{
  "qk_norm": false,
  "init_std_o": 0.0047,
  "init_std_up": 0.0199,
  "grad_clip": 1.0
}
Each number is 128 + 32 x the weight over its row's rms, rounded and kept within 0 to 255. Layers, rows and columns count from 0. The size above them is the row's rms in percent of the matrix's.

# layer 3 MLP down (transposed), 2048x512, rms 0.0818, rows 1278-1291, columns 0-255
size [105  99  98  96  95  97  97 100 102  64 101  95  96  94]
[[152 137 148 134 100 122 119 122  64 144 134 151 137 144 145  79 191 104  93 142 159  81 152 107  91 146 105  42 124 159  83  72  86 172 172 114 135  76 127 112 123  86  78 137  99 152 159 141 147  88  96 132 105 104 130 123 147 147 120 113 144 172 149 156 104 122  81 157 172 166 123 131 137 118 115 119 140 139 162 123 116  74 106  84 120 134 196  88 125 100 151 146 122 177  76 108 171 114  94  94 122 148 106  91 108 183  94 132 150 161 162 102 139 197 197 113 125 184 149 169 126 168 134 150  63  74 148 150  75 128 107 131 131  96 153 139  96 157 144 143 148  73  25 107 177 142 109 146 168 156  95 118 106 140 155 103 152 123 222 103 151 122 150 127 157 163 135 156  85 110  63 172 142 112 111 129 129  84 180 123  84 133 148  86 119 164 129 143 196 185  99 149  90 100 138 119 121 103  81 115 158 121 100 137 117 127 117 139 134 107 139 102 119  98 109  84 117 169 122 127 106  96 120  95 131 119 178  96 111 152 164  69 184 111 148 114 106 215 164 149 159  35 166 117 154 105 141 135 110 119  57 133 120 114 127 129]
 [134 147  93 165 133 120 145 186 155 120  94 141 159 124  96  92 127 178 184 162 143 174 165 121 163 137 142  57 115 125 155 111 131 108 209 136  99  76 111 123 173 120 139 151 156 121  78 197 121 108 157  68 145  85 101 144 104 112 162 156 149 142 155 107  72 105 130 143 175 142 136 153  89 129  74 155  50 107 118  90  88 112 142 207 159 140 184 157 165 104  81 123 139 174  93 162 107 101  91 202 147 134 110 120 146 145 135 101  92 173 137 130 162 152 157 103 126 134 172 159 116  78 155 208  72 165 147  68 124 101 116 135 175 107  85 106 130 134  90 157 101 124  72 109 128 109 213 159  59 100 110 117 116 108 155  96 146 172 118 133 109 103 181 144 144 105 149 116 113 171 146 111  74  47 162 145 135 164 154 113 127 125 169 156 134 148 141 131 127 126 137 205  99 129 187  94  75 155 167  85 118  71 201 108 172  66 126 154 114 125  94 153 132 171 133  84  68 145 155 101 164 170 192  90 131 140 148 101 125 121 113 139 115 118  97  90 144 141 112 158  97  97 134  76  92 114 143 157 124 214 155 125  98  67  90 163]
 [132 130 117 144  91 196 109 167 121  85 172 191 130 149 139 156 106 105 154 119  84 203 169 113  96  83 149 100 110 130 183 132 159 147 156 124 141 189  91  74  88 113  87 139  77  92 157 139  86  82 124 101 132 160 176  79  95 137 135  85 148 142 169 107 138 105 153 126  88 173 135 106 143 108  75 167 112  62 126 138 113  73 119 135 171 125 124 104 141 134  99 139 151  93  94  61 224 103 100  95 137 120  77 136 122 176 118  77 198 147 158 161 156 125 131 101 165 112 136 128 136 151 135 157 159 147 127 151 157 157 136 191 165 118 147 197 117 150  92 176 166 147 129 105  88 123 136 158 164 112 155 129 151 101 108 127 151 169 179 114 113 117 123 138  97 116 175 160  96 141 121 174 114 141 151  81 149  97 153 175 112 123  42  65 153 130 144  81  66 123 170  70 105 127 143 131 117 155 107 109  72 127  93 158 147 131 134 134 121 136 175 161 160 150 125 121 110 102 142 141 123 151 134 138 140 189 125 107 107 141  78  95 166  84 117 178  90 166 141 157  70 123 157 105 121 126 141 119 147 120  99  94  97 157  71 142]
 [186 132 121 101 141 125 160 164  74 128 154 224  86 139 129 135 137  79 200 117 100 115  97 141 179 116  96 110 137 168 143 144 117 116 113  85 136  82 131  96  77 101 137  68 145  70  91 143 108 160 128 171 201  92 133 136 113  94  88 141  82 134 116 153 103 116 175 155  98 189 110 128 150 159 114 157 152 140 144 147 188 103 139 136  60 162 107  89 100  33 182 165 183 127 115  93  84  88 103  85 126 128  87  89 138 138 142 174 144  76 134  67 136 137  78 131 103 146  78  98  76 164  86 142 126 204 135 160 140  95  77 124 182 110 108 119 105 149 116 214 132  98 175 144  84 120 137 158 106 137 170  85  98 152 138  75 147 133 107 130  95 103 173  77 112  73 142 117 173 145  81 132 151 172 164 120  60  96 146 116 166 126  75  77 172 135 114 127 140 115  77 138 147 125  95 200 138 169 107  99 101 151 111 102  54 101  96 119 155 135 140 122 139 156 132 175 180 105 125 138 165 133 178  99 149 174  68 150 127 122 154 155 122 132 144 180 120 113 130 138 162 126  88 164 148 139 163  95 144 144 104 127 109 144 198 112]
 [100 135 133 109 126  90 164 156 126 170 127 123  89 114 117  95 103 114 163 139 168  78  66 123 120 171  92  78 207 166 136  79  98  96 108 150 117 127 170  76 126 124 129 118 143 137 116 167 122 121 130 113 205 109 118 112 179 103 170 141 101 189  86 141 137 112 165 156  80 150  73 144 157  87 134 168 160 168 193 109 135 140 144  60 107 135 164 136  95 150 158  79 102 128  86 126 118 111 117 139 130 114 127 156 146 121  83 120 174 119 129 112 123 165 187 147 110 124  86 100  80 176 147 154  55  93 142 116 102 164 108 107 150  73 121 107 185 190  78 171  63 111 120 139  59 116 121 205 125 148 107 105 116 171 164 171 155 172 115 141  82  95 121 110 171 160 192 157  92 165 156 135 138  96 129 112 117 160 201 104 175 129  78 168 129 115 132 120 112 121 117 135 154 138 142 155 151 119  82 135 111  79 124 109 134 126 108 118 150  67  70 132  86 195 126 126 112 122 135  79 149  72 152 154 144 121 138 148  92 162 113 136  77 125 166 161  73 191 181 119 119  83 117 170 145 161  88 111 130  70 143 110 137 136 169 163]
 [116 141 145 129 143 142 184 135 139  87 169 100 119 149 143  94 146 130 165 135 192 143  91 115 173 150 127 169 135 107  92 203 191 158 137 109 143 144 100  88 108 156 102 162 111 110 102 101 146 144 136 130 144  82 129 111 166 149 125  92  83 132  96  56  87 123 140 160 117 150 117 150  96 152 156  88  87 168 143 166 159 194  73 139  67 136 117 131 124  92  95 146 109 131 151 134 176 151 179 153 133 119 126 123 104 133 153 106 133  90 143 152  84 158 145 111 104 126  87 119 119 136 100 102 136  67 132 119 141 138 119 178 112 121 153 160 102 137  91 160 144 146  99 147 145 130 120 110 164 159 100 147  76  92  85  69 128 104 115  77  93 137 125 154 126 164 114 137 161 116  94  78 161 148 111 148 118 105  81 119  95  54 106  62 149  98 169 103 133 124 110 170 134 123 152 184 128 202  85 138 177 165 155  44 138 123 115 159 107 141 105 116 137 137  97 178 110 134 210 138 177  48 177 185 121 116  86 173 145  56 140 127 124 152 201 135 124 177 182 111 134 160 134 151 160 137 192 108 194  80 188 104 137 113  91 169]
 [107 142 158 130 153 117  99 126 153 120 101 149  95 112 147 112 122 115 113 151 147  55 159 106 127 117 155 150  91  61  60 127 161 163 177 161 115 117 168  99 131 145 149 111 113  64 132 189 116 101  73 186 112 169 133 160 100  67 118 134 117 148 151 140 108 111 171 149 119 194 113  92 141 185  96 129 144 122 113  78 120 135 185  65 159 127 166 125 152 103 160 137 165  92 150 144 145 192 174 157  73 138 124 152 175 120  76 199 140 128 151  72 149  78  75 135  80 150 139 150 125 121  81 136 162  96 193 198 143 118 146 132 163  84 146 162  69 127 152 157 125 117 134  55 163 133  64 109 115 101 140 124 106 165 113  84  99 186 172 161 141 145 176 125 131 102  76 142 120 148 125  86  91 152 156 100 125  94  97 149 149 180  94  83 120 137 128 129 121 108 143 130 137 159 207 143 139 131 119 115 178  71 102 173 101 218 118 103 143 124 153 161 132  82 171 118 121 176 128 130  86 168 204  48 103 166 117 131 115 146 169 127 164 104 168 122 115 179 106 101 150  81 125 122 142 145 132 141 103 124 157  57 148 150 155 112]
 [162 129 113  93 173 114 120 179 134  70 169  93 108 135 169 185 120  93 118 145 131 157 162  76 143  64 156 225 138 172 153 105 209 171 109  92 177 162  94 148 141 112  62 115  54 135 160  60 109 153 152 184 129 149 137 162  70 140  96 162 153 161 208 157 105 130 152 129  80 146 128  64 142 164 147 141 135 153 184  98 115 104 147 121 101 115 153  95 128  84 154 136 143  93 211 148 109  92 135 136  94 157 132 158  98 135 168 121 104  93 129 150 122 133 129 110 132  82 117 130 136 153 127 119 105 143 113  86 104 160  80 102  87 147 119  99  84  56 148 110 168 160 181  94 101 141 130 110  73 126 154 130  87 149  70 103 121  96  97 148  88 118 180 105  98 127 182 190 122 123  96 123  90 116 164 109 137 110 135  96 121 108 131 159 172 127 148  66 163 118 100 124 129 160 143 111 130 145 159 166  72 153 104 147  75 190 182 160 144 153 164 143  96 104 124 150 159 105 138  98 109 139 132 132 104 171 184 116 123 122 174 130  94  91  99 147 165 149  98 119 153 138 121 123 168  80 117 135 161 136 151 131 108 169  88 114]
 [ 93  71 109 138 184  93 136 125  96 124 147 131 108 120 128 103 166 155 119 113 147 148  64 109  99 119 144 104  67 130  99 112  67 108 134 108  79 120  72 147  77 153 127 198 107 106 152  84  97 174  88 123 107  97 150 136 142 164 148 152 102 131 148 126 154 128 150  99 158 198 144 134 149  96 108  80  72 106 142 135 119 139 142 150 120 131 168 116 157 109 146 154 172  90 161 121 130 164  74 156  95 109 157 102 143  62  67 136  91 111 149  57  96 177 123 166 110 113 103 173 109 133 198  95 152 119 110 123 145 156 151 134  97  76 115  55 165 109 132 103 154 155 104 134  60 101 127  60 160  78 104 133 193 111  87  93 118 159  80 206 193 138 165 137 119 135 127 127 115 162 137 102  94 106 130 156 163 126 105 108 151 149 179 104 106 116 135 141 195 147 132  81 103 160 167 168 148 108 131 114 148 152  86 159 160 162 179  87 173  48  81 148 173  92 111  94 117 114 166 113  42 125 186 110 139 137 104 105 148 128  96 130 133  77 141 125 142 162 117 169  94  75 154 165 180 143 121 127 114 175 109 117 122 176 131 132]
 [128 134 131  96 145 132 166  55 107  58  56 171 109 116 148 120  84  57 139  55  77 134  85 120 107 149 130 138  84 111 145 194 185 118 164 111 114 114 101 103 177 113 103 117 165 134  55 120 151 125 103 131 117 113 148 134 118 165 109 129 176 174  88 154 100 187  98 120 150 165  92 161  95 116 105 167  90  61 123 102  77 144 133  75 157 160  58  70 132 144 100 124  77  71 136 114  82 137 123 145  99  14 160 152 133 153 115 182 127 155 138 127 123 155 119 112  96 114 146 128 160  67 172 152 111 143 138 164 129  93  91  94 168 119 136 147  94  88 105 136 148  93  97  86  88  91 108 105 182 112 141 141  85 127 160 121 159 112 134 199  98 124 115 138 148 126  73 191 153 150 153 104 114 100  55  85 134 152 124  94 149 173 116  77  99 100 154  56 149 124 163 117  82 145 151 210 113 140 145 122 160 148 160 144 123 126 134 107 137 106 105 202 122 117 120 108 132 199 160  92 125 153 117 154  70 154 109 158 144 139 106 107  99 137 131 139 168 130 114  90 107 144 114 144 120 170 100 175 154 174 118  97 135 144 157 138]
 [111  68 157  79 120 165 141 152 146 150 168 184 117 185 109 102 157  95 150 140 123  85 135 153  60 106 100 103 167  81 108  87  97  40 135 176 174 115 144 157 106 121 104 122 175 103 223 141 133 134 148 165 110  82 130  68 131 144 129 165 150 148 109 141  66 145 153 126 139 108  74 108 209 109 109  77 117 169  81 161 116 137 119 173 140 139 109 138 128  99 139 133 176 112 130 121 121 158 138  93 132 131  86 154 128 123 132 195 102  97 114  82 116 199  73 132 114 167 139 174  81 100 176 169 104 120 112 161 146 107 182 175 138  94 162 140 141 149  92 146 121 141  65 172  96 105  94  76 149 165 116 157 178  82 132 106  53 135 134 109  96 133 115 128 106 119 115 124 178 139 146 166 170 115 166 112 153 115  94 123 136 124  82 142  98 153 123 101 139 112 101 120 124 113 136  90 124 136 152 120 113 167 141 147 200  95  72 121 198 204 122 104 118 131 139 167 124 117 162  97 161  86 121 132 124 211 160 149 159  96 171 100 145 124 128 158 109 116 122 107 119  76 122 153 112 123  78  66 142  80 120 138 159 139 126 136]
 [138 165 102 119 106  89 173 110  91 130 116  63  86 125  89  84 162  75 188 118 143 148 154 149 118 134 123 153 202 124 173 123 132 113 131 127 111 109 128  97 143 146 127 163 117 206  54 129  42 125 135 120  66 135 134 153 104 158  98  82 128 135 161  88  94  76 149 141  82 130 149 109 159  97 102 151  86 131 214 136 147 183  57 117 101 116 109 125 173 104 144 189 123  63 130 118 103  88 153 120 217 152 151  53 184 147  97 206 189  96 212 112 156  82 132  96 129  19 167 179 137 124  77 132  68 106  99 109  89 118 134 118 120 144 131 164 121 158 119 194 140 129 153 132 132  74 153 128 127 128  57 107 123 109 116 101 177 118 102 139 134 129 126 180 131 143 134 212 166 200 107  96  98 185 157 114  96 121 172 142  98 109 162 108  94 149 166  97 114 136  98 142 147 143 145  92 122 113 113 145 121 130  96 109 114 117 189  88  78  87 114 106 135 157 132 137  91 110 123 132 114 116 150  52 102 132 107  76 160 128  87 154 154 141 130 143  81 122 169  81 127 169 157 166 115 143 122 134 135 149 128 145 128 132 120 153]
 [ 98 147 152 140 133  82 149  60 112 170  96 100 104 178 121  89 118 168 174 194  97 148 128 174 158  74  88 106 124 104  93 153  88 107 157 117 132 154 129 118 128 183 159 120 104 120 176 175  90 184  93  73 179 106 126 144  75 136 119 107 182  94 134 135 130 133 177  96  94 146 116 121 117 114 103 130 176 183 164  99  67  82 108  91  86 109 129  87 140  92  81 109 109 130 104  97  75 117 192 148  85 175 142 113  96 169  96 147  67 117 118 110 146 122 136 113  87 132 107 158 132 132 100  55 169 124 164 114 162 134 170  78 146  85 124  88 118 127  38 136 154  82 135 104 143 110 141 129 119 141 124  94 141 199 121 164 103 142 145 134 189 129  97 168 148 115 120 144 137 129  88  68 100 161 127 132 112  74  45 120  71 153 112 119 123 128 127 214 189 148 104 125 134 148 120 127 140  68 124  66 104  88 182 186 109  96 168 153 109  95 134 142 176 109 169 171 109 176 129 122 203  92 106 121 147 132  80 182 121 118 150 131 145 117 121 131 111 118  84 148 119 116 140 121 121  75 156 127 159 135 157 119 140 164 147 107]
 [ 62 159 143 134  74 126 119 178 141 141 124 105 166 113 136 172 155  89 159  79 209 109 129  64 119 163 150 147 116 131 122 119  94 105 101 123  73 178 152 149  82 104 160 123  94 166 140 170 136 106 109 161  52 137 190 106  59 146 148 121 123 138 136 115 132  89 131 143 117 171  76 109 146 145 118 133  96  91  94 164 107 106 163 137  70 159 162 147 138 166 115 112 130  90 134  89 156 166 128 138  78  74  93 101  97 122 119 130  86 128 106 128  71 248 129 134 158 145 104 167  85  96 126  61 115 128 117 121 147 104 168 136 157  72 122 164 143 201 189 144 170 124 100 111 177 129 190  69  75 143 178 101 100 114 129 141 124 136 156 125 148 112 133 142 118 150 153 119 126 132 119  87 153 154 129  81 126 112 156 175 126 106  91  57 116 120 141 129 174 143 107 134 144 129 234 132 149 162 147  81 122 157 149 114  65 149  84 137 149 141 118 127  82  50 152  71  78 124 148 139  95  77 114  98 137 108  81 169 133 151 150  97 154 160 127 137 110  91 153  85 134 141 128 134 144 119 108 128 136  69 155  92 113 140 107 136]]
# layer 3 MLP up, 2048x512, rms 0.0798, rows 1279-1291, columns 0-255
size [102  99  97  99  95 100 103 105  72 107  98  99  92]
[[159 110 145 140  68 166 156  96 112 123  61 118  98 161 186  88 132 133 206 182  93  58 118 130 122 110  91 141 130  82 157 104  82 117 154 118  79 170 107  70  96  89 117 166 169  78 115 103  98 100 149 104 144 167 122 134 122 161 111 133 169 156 141 115 155 153 143  80 144 111 158 161 133 128  80 100 167 111 102 149 234 132  91  82 109 120 170 161 108 158 175 160 147 137 127  49 124 183 128 107 101  81 145 155 123  51  80 106 153  95 118  81  83 161 118 112 147 132  88 131 102 153 216  52  93 138  68 157 137 148 137 137 135 142  88 153 182 121 150 130 164 127 152 166 126  75 106 156 142 173 140  86 123 170  46 141  88 129 109 102 134 135 103 174 165 150  92 183 137 108 122  58 133 148  69  86  82  98  90 132 132 137 150  74 136 111 122 146 142 118 135 129 131  93 134 123 121 146 168 118 170 160 205 158 119 143 112  99 159 147 133  70 117 170  94 162 154 101 137 131 125 162  74 146  92 112  91 176 161 159  90 146 141 132  69 122 141 147 133 151 123 139 154 159 136 130 108 140 101  75 119 127 133 170 152 156]
 [141 144 159 126  46  97  99  97 129 119 178  94 120 133 112  77 136 128  82 131 142  88 115 143 132 159  90 123 154 121  67 129  69 123 144 148 117 161 148 121 152  78 133  72 120 180 133  57 156 118 127 193  99 107 115  92 149 113 133 152  97  89 139 183 120 114 176 150 107  72 138 129 102  96 134 109 151 116 149 184 116 128 146 103  98 104  82 107  92 133  98 153  62 116 233 140 150 103 110 171 113 109 145 180 166  95 143 177  56 133 126 160 104 149  97  63 183 147 122 134  68  97 164 127 128  75 132 167 146 115 125 109 127 127  74 163 188 143 165 157 140 107 158 109 165 138  87  73 110 191  84 125 103 153 167  96 128 118  51 138 130 173 100  84 206  56 181 164 166 124 126 231 129 110 145 150 138 119 152 149 116 150 133 133  79 114 161 176 140 116 131 152  93 102 109 123 150 160  85 146 137 130 100 134 188 121 111 135  91 136 134 107 115 140 134 128 164 112 147 130 115  76 149 110 129 133 173 158 150 192 144 133 100 136 132 152 162 119 102 144 145  64 125 147 150 183 169 165 172 118 147 168 177  78  82  92]
 [ 59 111 167 118 109 110  75 154 105  86  98  88 134  93 118 184 140 112 116 129  82 108 112 141 101 184  89  93  82  59 147 162 134 147 160  92 123  47  92 133 108 146 133 143 147 115 150 146 170 124 165 108 145 107 135  76  79 117 101 100 101 176 110  87 142 164 108 180 129 124 145 180  98 134 162 107 160  93 108 122 100 151 175 148 175 157 191 130 101 120  85 152 193 140 173  89 142 173 180 150 167 126  91  66 163 142 161 160 110 100 149 211 130  80  75 135 133 126 111  74 145  89 118 117 133  81  71 160 134 107 126 145 150  56 158 136 125 115 161 118 135 184 138 157 202  71  98 123 135  65 115 132 173 148 122 157  85 112 165 102 147 119 164 109 154 125 151 114 145 132 177  93 156  80  75 165 162 162 127  70 154  67  79  87 145 133 107  78 141 126  80 124 103 169 153 156 111 112  82 118 136 132 159 136 136 122 139 119 114 137 136 147 122 116 150 118 133 107 166  87 138 138 130 113 170 127  67 124 108 146 179 159 113 154  95 103 172 130 109 151  91 135 153 107  87 173 171 127 125 193 125 148 165 141 191 136]
 [157 100  98  77 124 121  90  91 111 127  90  73  97 163 138 143  91 153  63 120 129 175 167 121 153  82 159 153  80  67 140 101 132 141 116 161 116 154  91 198 135 164 129 154  83 102 142 106 115 137 149  98  64  74 143 162  50  93  73 192 173  81 115 114 107  93  80 137 145 132 161 130 108 131 138 154 118 101  60 178 187  74 114 182 150 110 127  98 125 111 121 149 161 139 106  75 114 155 222 148 141  91 155 138 165  93 158 147 103 132 144 117 111 141 100 190 134 100 135 113 128  99  94 122 103 169  66  87 115 121 148 136 108 116  94 117 106 102 115 140 122 132 116 104 139 147 137 116 135 144 113 197 142  87  79 120 119 110 116  91 159 149 132 144 101 180 109  94  43 124  91 139 109 160 155 127  97 146  73  99 147 140 166 146 124 124 101 133 129 130 146 100  42 120 114 116 134 120 139 105 149  84 125  97 150 177 150 125  80 194 155 162 173  91 154 107 148 112 134 170 118 149 118 109 174 133 134 125 162 133 112 136 170 151 113 157 144  89 101 127 114 136 167  80 115 151 142 110 116 161 159 179 192 160 119 108]
 [142 146  75 135 104 141 146 136 149 122 115 149 119  84 143 110  92 168 150 149 142 155 166 112  90 142 130 179 109 121  88  52 117 142 126  94  74  92 136 130  70 153 142 100 133 159 144 123 161 102  77  98 115 124 114 134 189 104 108 131 157 167 127 114 123 174 118  63  80 100 117 146 184 147  92  99 131 172 126 145  98 154  83 104 133 194 186  74 167 149 169  70  91 114 137  98 188  75 107 162 153 119 145 139 108  94  93 117 144 127  74 122 143  46 171 125 123 129 112 125 133 139 139 148 165 121 144  79 127 119 139 156 128 147 105  61 125 119 108 100  99 212 119 136 107  97 136 151 121 158 113 209 171 116  95 118 125 149 102 135 155 173 113  91 135  77 134  96 197 102 137 164 150 159 108 140 110  90 178 138 124  92 127 144  58 175 149 164 121  58 140  89 143 161 132  70  81 116 123 154 130 131 146 112 125 102 100 138 113 119 149 148 126  94 154  81 127 114 148  97  88 201  67  70 132 123 124  97 156  85 126 176 126 113 108 149 152 130 144 165 162  92 131  65 148 161 133 168 117  98 135 106 164 130 182  90]
 [146 140  61 139 104 143  92 117 114 119 152 109 117 111 121 120 182 142 119 160 202 150  59 182 111 169 137 105 135 130 110 147  86 143 149 177 112 208 127 126 119 142 114 145 163  84 122 118  93  92 113 145  80 127 112 135 143 198 176 198 111  76 159 173 132 147 102 173 122 115 125 149 122 121 171 112 155 142  92 130 139 107  76 117  99 139 171 153 129 156  74 150 142 104 128  95 116 148 156 118 111  76 125 130 137 195 152 106 116 161  91 158  54 103 121 108 147  95 147 146 113 196 145 110 167 155 114 104  95  71 111 134  92 129 130 124  95 107 142 138 121 141 172 162 146 138 196 139 158 117 106 139 119 164 134   4 126 134  87 150 103 157  86 160 110 115 175  97 118 140  69 141 124  86 157 119 155 174 157 157 131 121 153 214 145  93 122  62 157 104 178 175 112 106 143 144 134 113 105 124 140  80 133 178 158 104 150 124 164 130 143 124 130 144 186 167 142 158 138  97 119 109 130 151 124 114 126 153 126  99 100 142 138 104 134 116 131  96 105  75  97 166 209 114 109 136 135 119 179  74 118 136  91 156 155 119]
 [117 141 136 118 113  67 157 113 106 144 166 161 162 142 153 100 121 108 117 174  99  69 172 155 120  34 105 164 116 107  70 123 125 114 171  82 107 234  92  68 121  78 150 139 110 111 143 147 100 122 101  71 133 166 128 179 110  96 109 103 138 131  89 150 143 154 116 111 198 125 154 116 154 101 129  80 138 138  92 120  85 107 135 210 134 108 142 133 106 162 179 166 128 168 164 135  79 105 167  76 123 110  75  95 109  82 142 182 161 162 146 136  98 145 141  94 125  89 129  73 151 148 172 112 165 108 104 173 167 114 119  43 128 155 136 185 160  97 139 126 128 130 174 172 112 152 167  90 213  92  61 160 128 127 120 157 162 118 152 124 161  95 126  77 110  77 124 137  84 155  99 111  77 116 158 122 170 136 121 154 146 184 122 129 118 147 139 139 148 144  96 128 191  95 109  76 152 106 169  84 128 129 117 112 106 164  75  73 109 139 135 172  99 132 162 112 167 122 127 120 137 130 166 174  94 115  86 108 133 101 105 195  82 181 155 143  85 140 135 161 117  94 108 180 132 193 153 107 157 143 148 120 182 106  45 161]
 [167 119 145  88 230 154 153 146 136 103 115 128 117 133 103  78 156  51 148 123 153 124 134 155 171 117 148 134 167 138 168  93 134 153 125 204 158 100  99 101 139 133 111 142 112 186 112 133  99 134  81  82 155 106 102 139 150 129 165  55 163  97 123 206  81  91  98 133 131 170 100 156  55 141  95 132 133 119  84 134 127 126 106 100  88  96  60 117 182 148 134 105 151 169 111 121 167 180  95 101 180 110 100 160 156 115 145  92 130 152 112 188  88 113  85  52 145 107 104 133 146 146 151 112  95 111 127 119 115 133 179 112 158 154 136 109 170 104 134 106 130 125 165  35 124 174 138 135 130 105 126  66  97 151 158 153 127 153 103  81 125 103 104 144 126 154 163  83  81 123 135 135 144 110 121 110  93 113 176 115 147 134 114  79  97 129 143 126  95 134 102 132 173 146 159  93 147 128 161 188 120 131 158  84 164 178 118 142 127  81  77 157 142 108 182 120 181 147 180 107 114  41 146 110 165 150  99  69 131 170 128 185 172 139  70  96 137 149 160 130 148 131  88 135 162  70 115 142 190 194  58 103 134 150  96 118]
 [149 151  96 128 110 159  92  88 172 173 121 149 156 139 135 187 123 125 121 125 170 130 149 132 135 132 164 141 127 113 141  63  78 161 127 142 139 173 128 145 132 124 139 133 131  94 116 137 120 133 113 145 157  67  77 125 123 149 116 120 106 137 157  72 198 106  62 111 109 148 118 113 135 118 132  97 134 116 168 145 164 200 107 128 105 134 146 138 111  80 115 152 166 120 177 109 167 178 139 149 156 139  77 127 217 111 168 146 141 110 144 168 114 139 184  76 134 133 166 126 181 177 129  74 158 119 115 128  83 155 145 198 138  85 136 127  93  76 129 115 132 136 136 149 140 144 154 165 134 101 135 168 178 127 144 122 118 138  90 160 158 125  49 142  82  22 122 122 100 112 179 156  90 130 152 130 168  84 139 146 141  97  87 143 120 137 111 224 130 163 110 154 196 128 136 157 114 119 151  75  90 152 161  97 107 128 156 184 110 119 188 135 131 168  69 134 125  45  87 175 152 125 100 102 190  90 183 176 141 162 119 149 123 163  84  36 123 154 145  96 153  95 121 153 134 116 152 142  35  97 120 154 122  84  70 129]
 [150 116 156  97  74  94  96 101 136 139 123 124 120  79 154 149 110  82 151 170 121 164 125 106 106 129  88 168  69 149 107 125 154 139  63 140  65  78 129  86 177 178  96 140 155 127 143  72 110  90 138 116 124 136 161 154 132  98  55 155 159 146 130  89  86 114 121 124  97  78 177 159  78  69  74 138 122 129 184  91  76 121 140  88 129 137 125 131  69 127 152  83 104 189 193  74 100 150 167  56  99  85 162 160 203 151 138 101  94 148 144 162 157 145  68 154  94 106  92 171  91 159 113  83 149  92 108 132 111 112  92 165 172 165  97 116 126 103 153 130 122 175  92  86 172 115 144 131 108 111 100 118 150 158 173 122 165 133 147 145 146 133 147 156 186 162 110 151 202 180 164 172  76 127  82 104 134 168 126 137 164 180 123 154 142 170 137 119 161 123 160 158 117 143 104 118 133 115 109 156 157  76 149 148 113 179 127 143  84  73 130 162 130 179 151  70 143 100 132 129 100  88 130  93 104  54 166 151 172 169 132  87  67  82 143 158  91 115 158 107 119  97 182 111 168 128 178 156 118 152 157  95 132 137 162 182]
 [ 79 109 103 110  61  85  95 110  50 120 191 124  87  61 127  97 141 141 111 100 116 132 138 141 131 158 122 192 134 169  26 139 105  91 134 133  84 108 137 158 136 145 115 148 173 108 166  94 218 185 137 123 136 110 125  63  98 129 158 154 163 139 124 123 123 118 167 141 181 123 122 146  83 133 113  44 152 143 128 100 139 123 141 143 129 106 108  90 120 128 174  93 120  86 138 125 165 146  80 107 131 130 124 119  59 163 146 170  78 111  81  63 161 122 164  82 150  95 112 172 107 132 108 227 102 142 109  86 140  99 118 206  97 147 123 114 136 104 123 147 174 126  68 143 101 160 139  63 167 156  85 120  28 126 199 121 122 102  56 103 109 111 111  85 142  69 121 159 194 110  84 173 154 124 142 103 163  76  89  80 140 117 110 121 187 126 127  85 143 100 115 117 142 150 119 171 142  90 133 159 122 134 133 140  92 127 152 118  75 154 104 152 146 163 143  99 160 127 169 104 133  54 115 115 104 113 161  96 103 149  95 175 119 120  87 112 121 139 122 118 108 173 123 148 130 140 130 143  78 125  91 154 124 116 150 130]
 [100 120 181  96 142 142 107 146  90 144 147 150  82 136 130 153 100 120  46 152  98 159 104 144 133 151 122  95  91 165 115 109 120 112 127  93 198 139 192 176 140 152 155 119 210 169 196 134  86 118  86 125 105 131  99 160 154 169 160  99 126 142 122 146 160 109 119 101 139 111 179 152  97  95 118 147 112 165 135  92 158 143 135 149  91  89 126 110 151 157 149 114 189  81 139 163 101  73  86  91 120  76  65 171 169 191 132  96 116 156 118 117 139 125  88 151 138 107 117 105  95 115 149 156 144  82 154 165 146 112 139 166 148 115 165 168 150 135 108 110  89 130 151  87 132 117 156 112 160 151 140 131 135  74 125 173 127 149 114 123 127  61 152 154 133  59 117 137 118 102  99 125  94 131 121  93 180 124 190  93 169 127 128 180 112  81 129  72  99 138 139 119  86 111 164 119 117  43 144 149  68 161 143  97 141 116 181 106 175 114 217 153 174 129 168 124 144 170 126 178 159 174 106  69 107 179 206 138 145 120 158 124 127  90 132 123 165 103 196  97 104 124 163 166 140  89 134  90 122 147 123 165  70 111 102  93]
 [155 143 123 156 161 125 106 186 154 144 130 148  90 131 130 109  74  95  87 148 140 172 170 212  74 180 159 146 162 142 143 134 137 157  99 146 186  46  53 110 143 143 156  70 155 126 158 147  75 195 106 133 130 100 119 134 176 140 165  87  97  91  92 171  74 154 118 127 115 159  77 143 147  90  87  94  79 163  80 116 128  95  71 100 150 130  54 237 139 178  67 137  88 113 111 189 114  80  88 123  83 158 125 138 125 147 148 149 167 167 141 156 161  42 134 115 146 131 186 106 146  57 154  95 136 136 128  66 138 119 164 166 193 156 164  98 139 138 132 110 119  98 139  79 128 162 136 140 127 159 122 126 150 158 168 185 130 161  61 152 126 175 114 134  93 103 109 167 174  72 162 172  79 127  55 119 115 166 122  88 119 141 130 154 183 117  87 125 131 113 119  97 115  55 134 121 173 200 164 138 156 162  76  91 179  96 122 151 115 114  84  93 180  88  90 110 107 121 152 140 119 153 122 140 108 122 137 169 100  94  98 105 127 137 159 147 161 130 105 192 167 138 117  73  82 178 154 133 135  99 140 164 128 116 104 119]]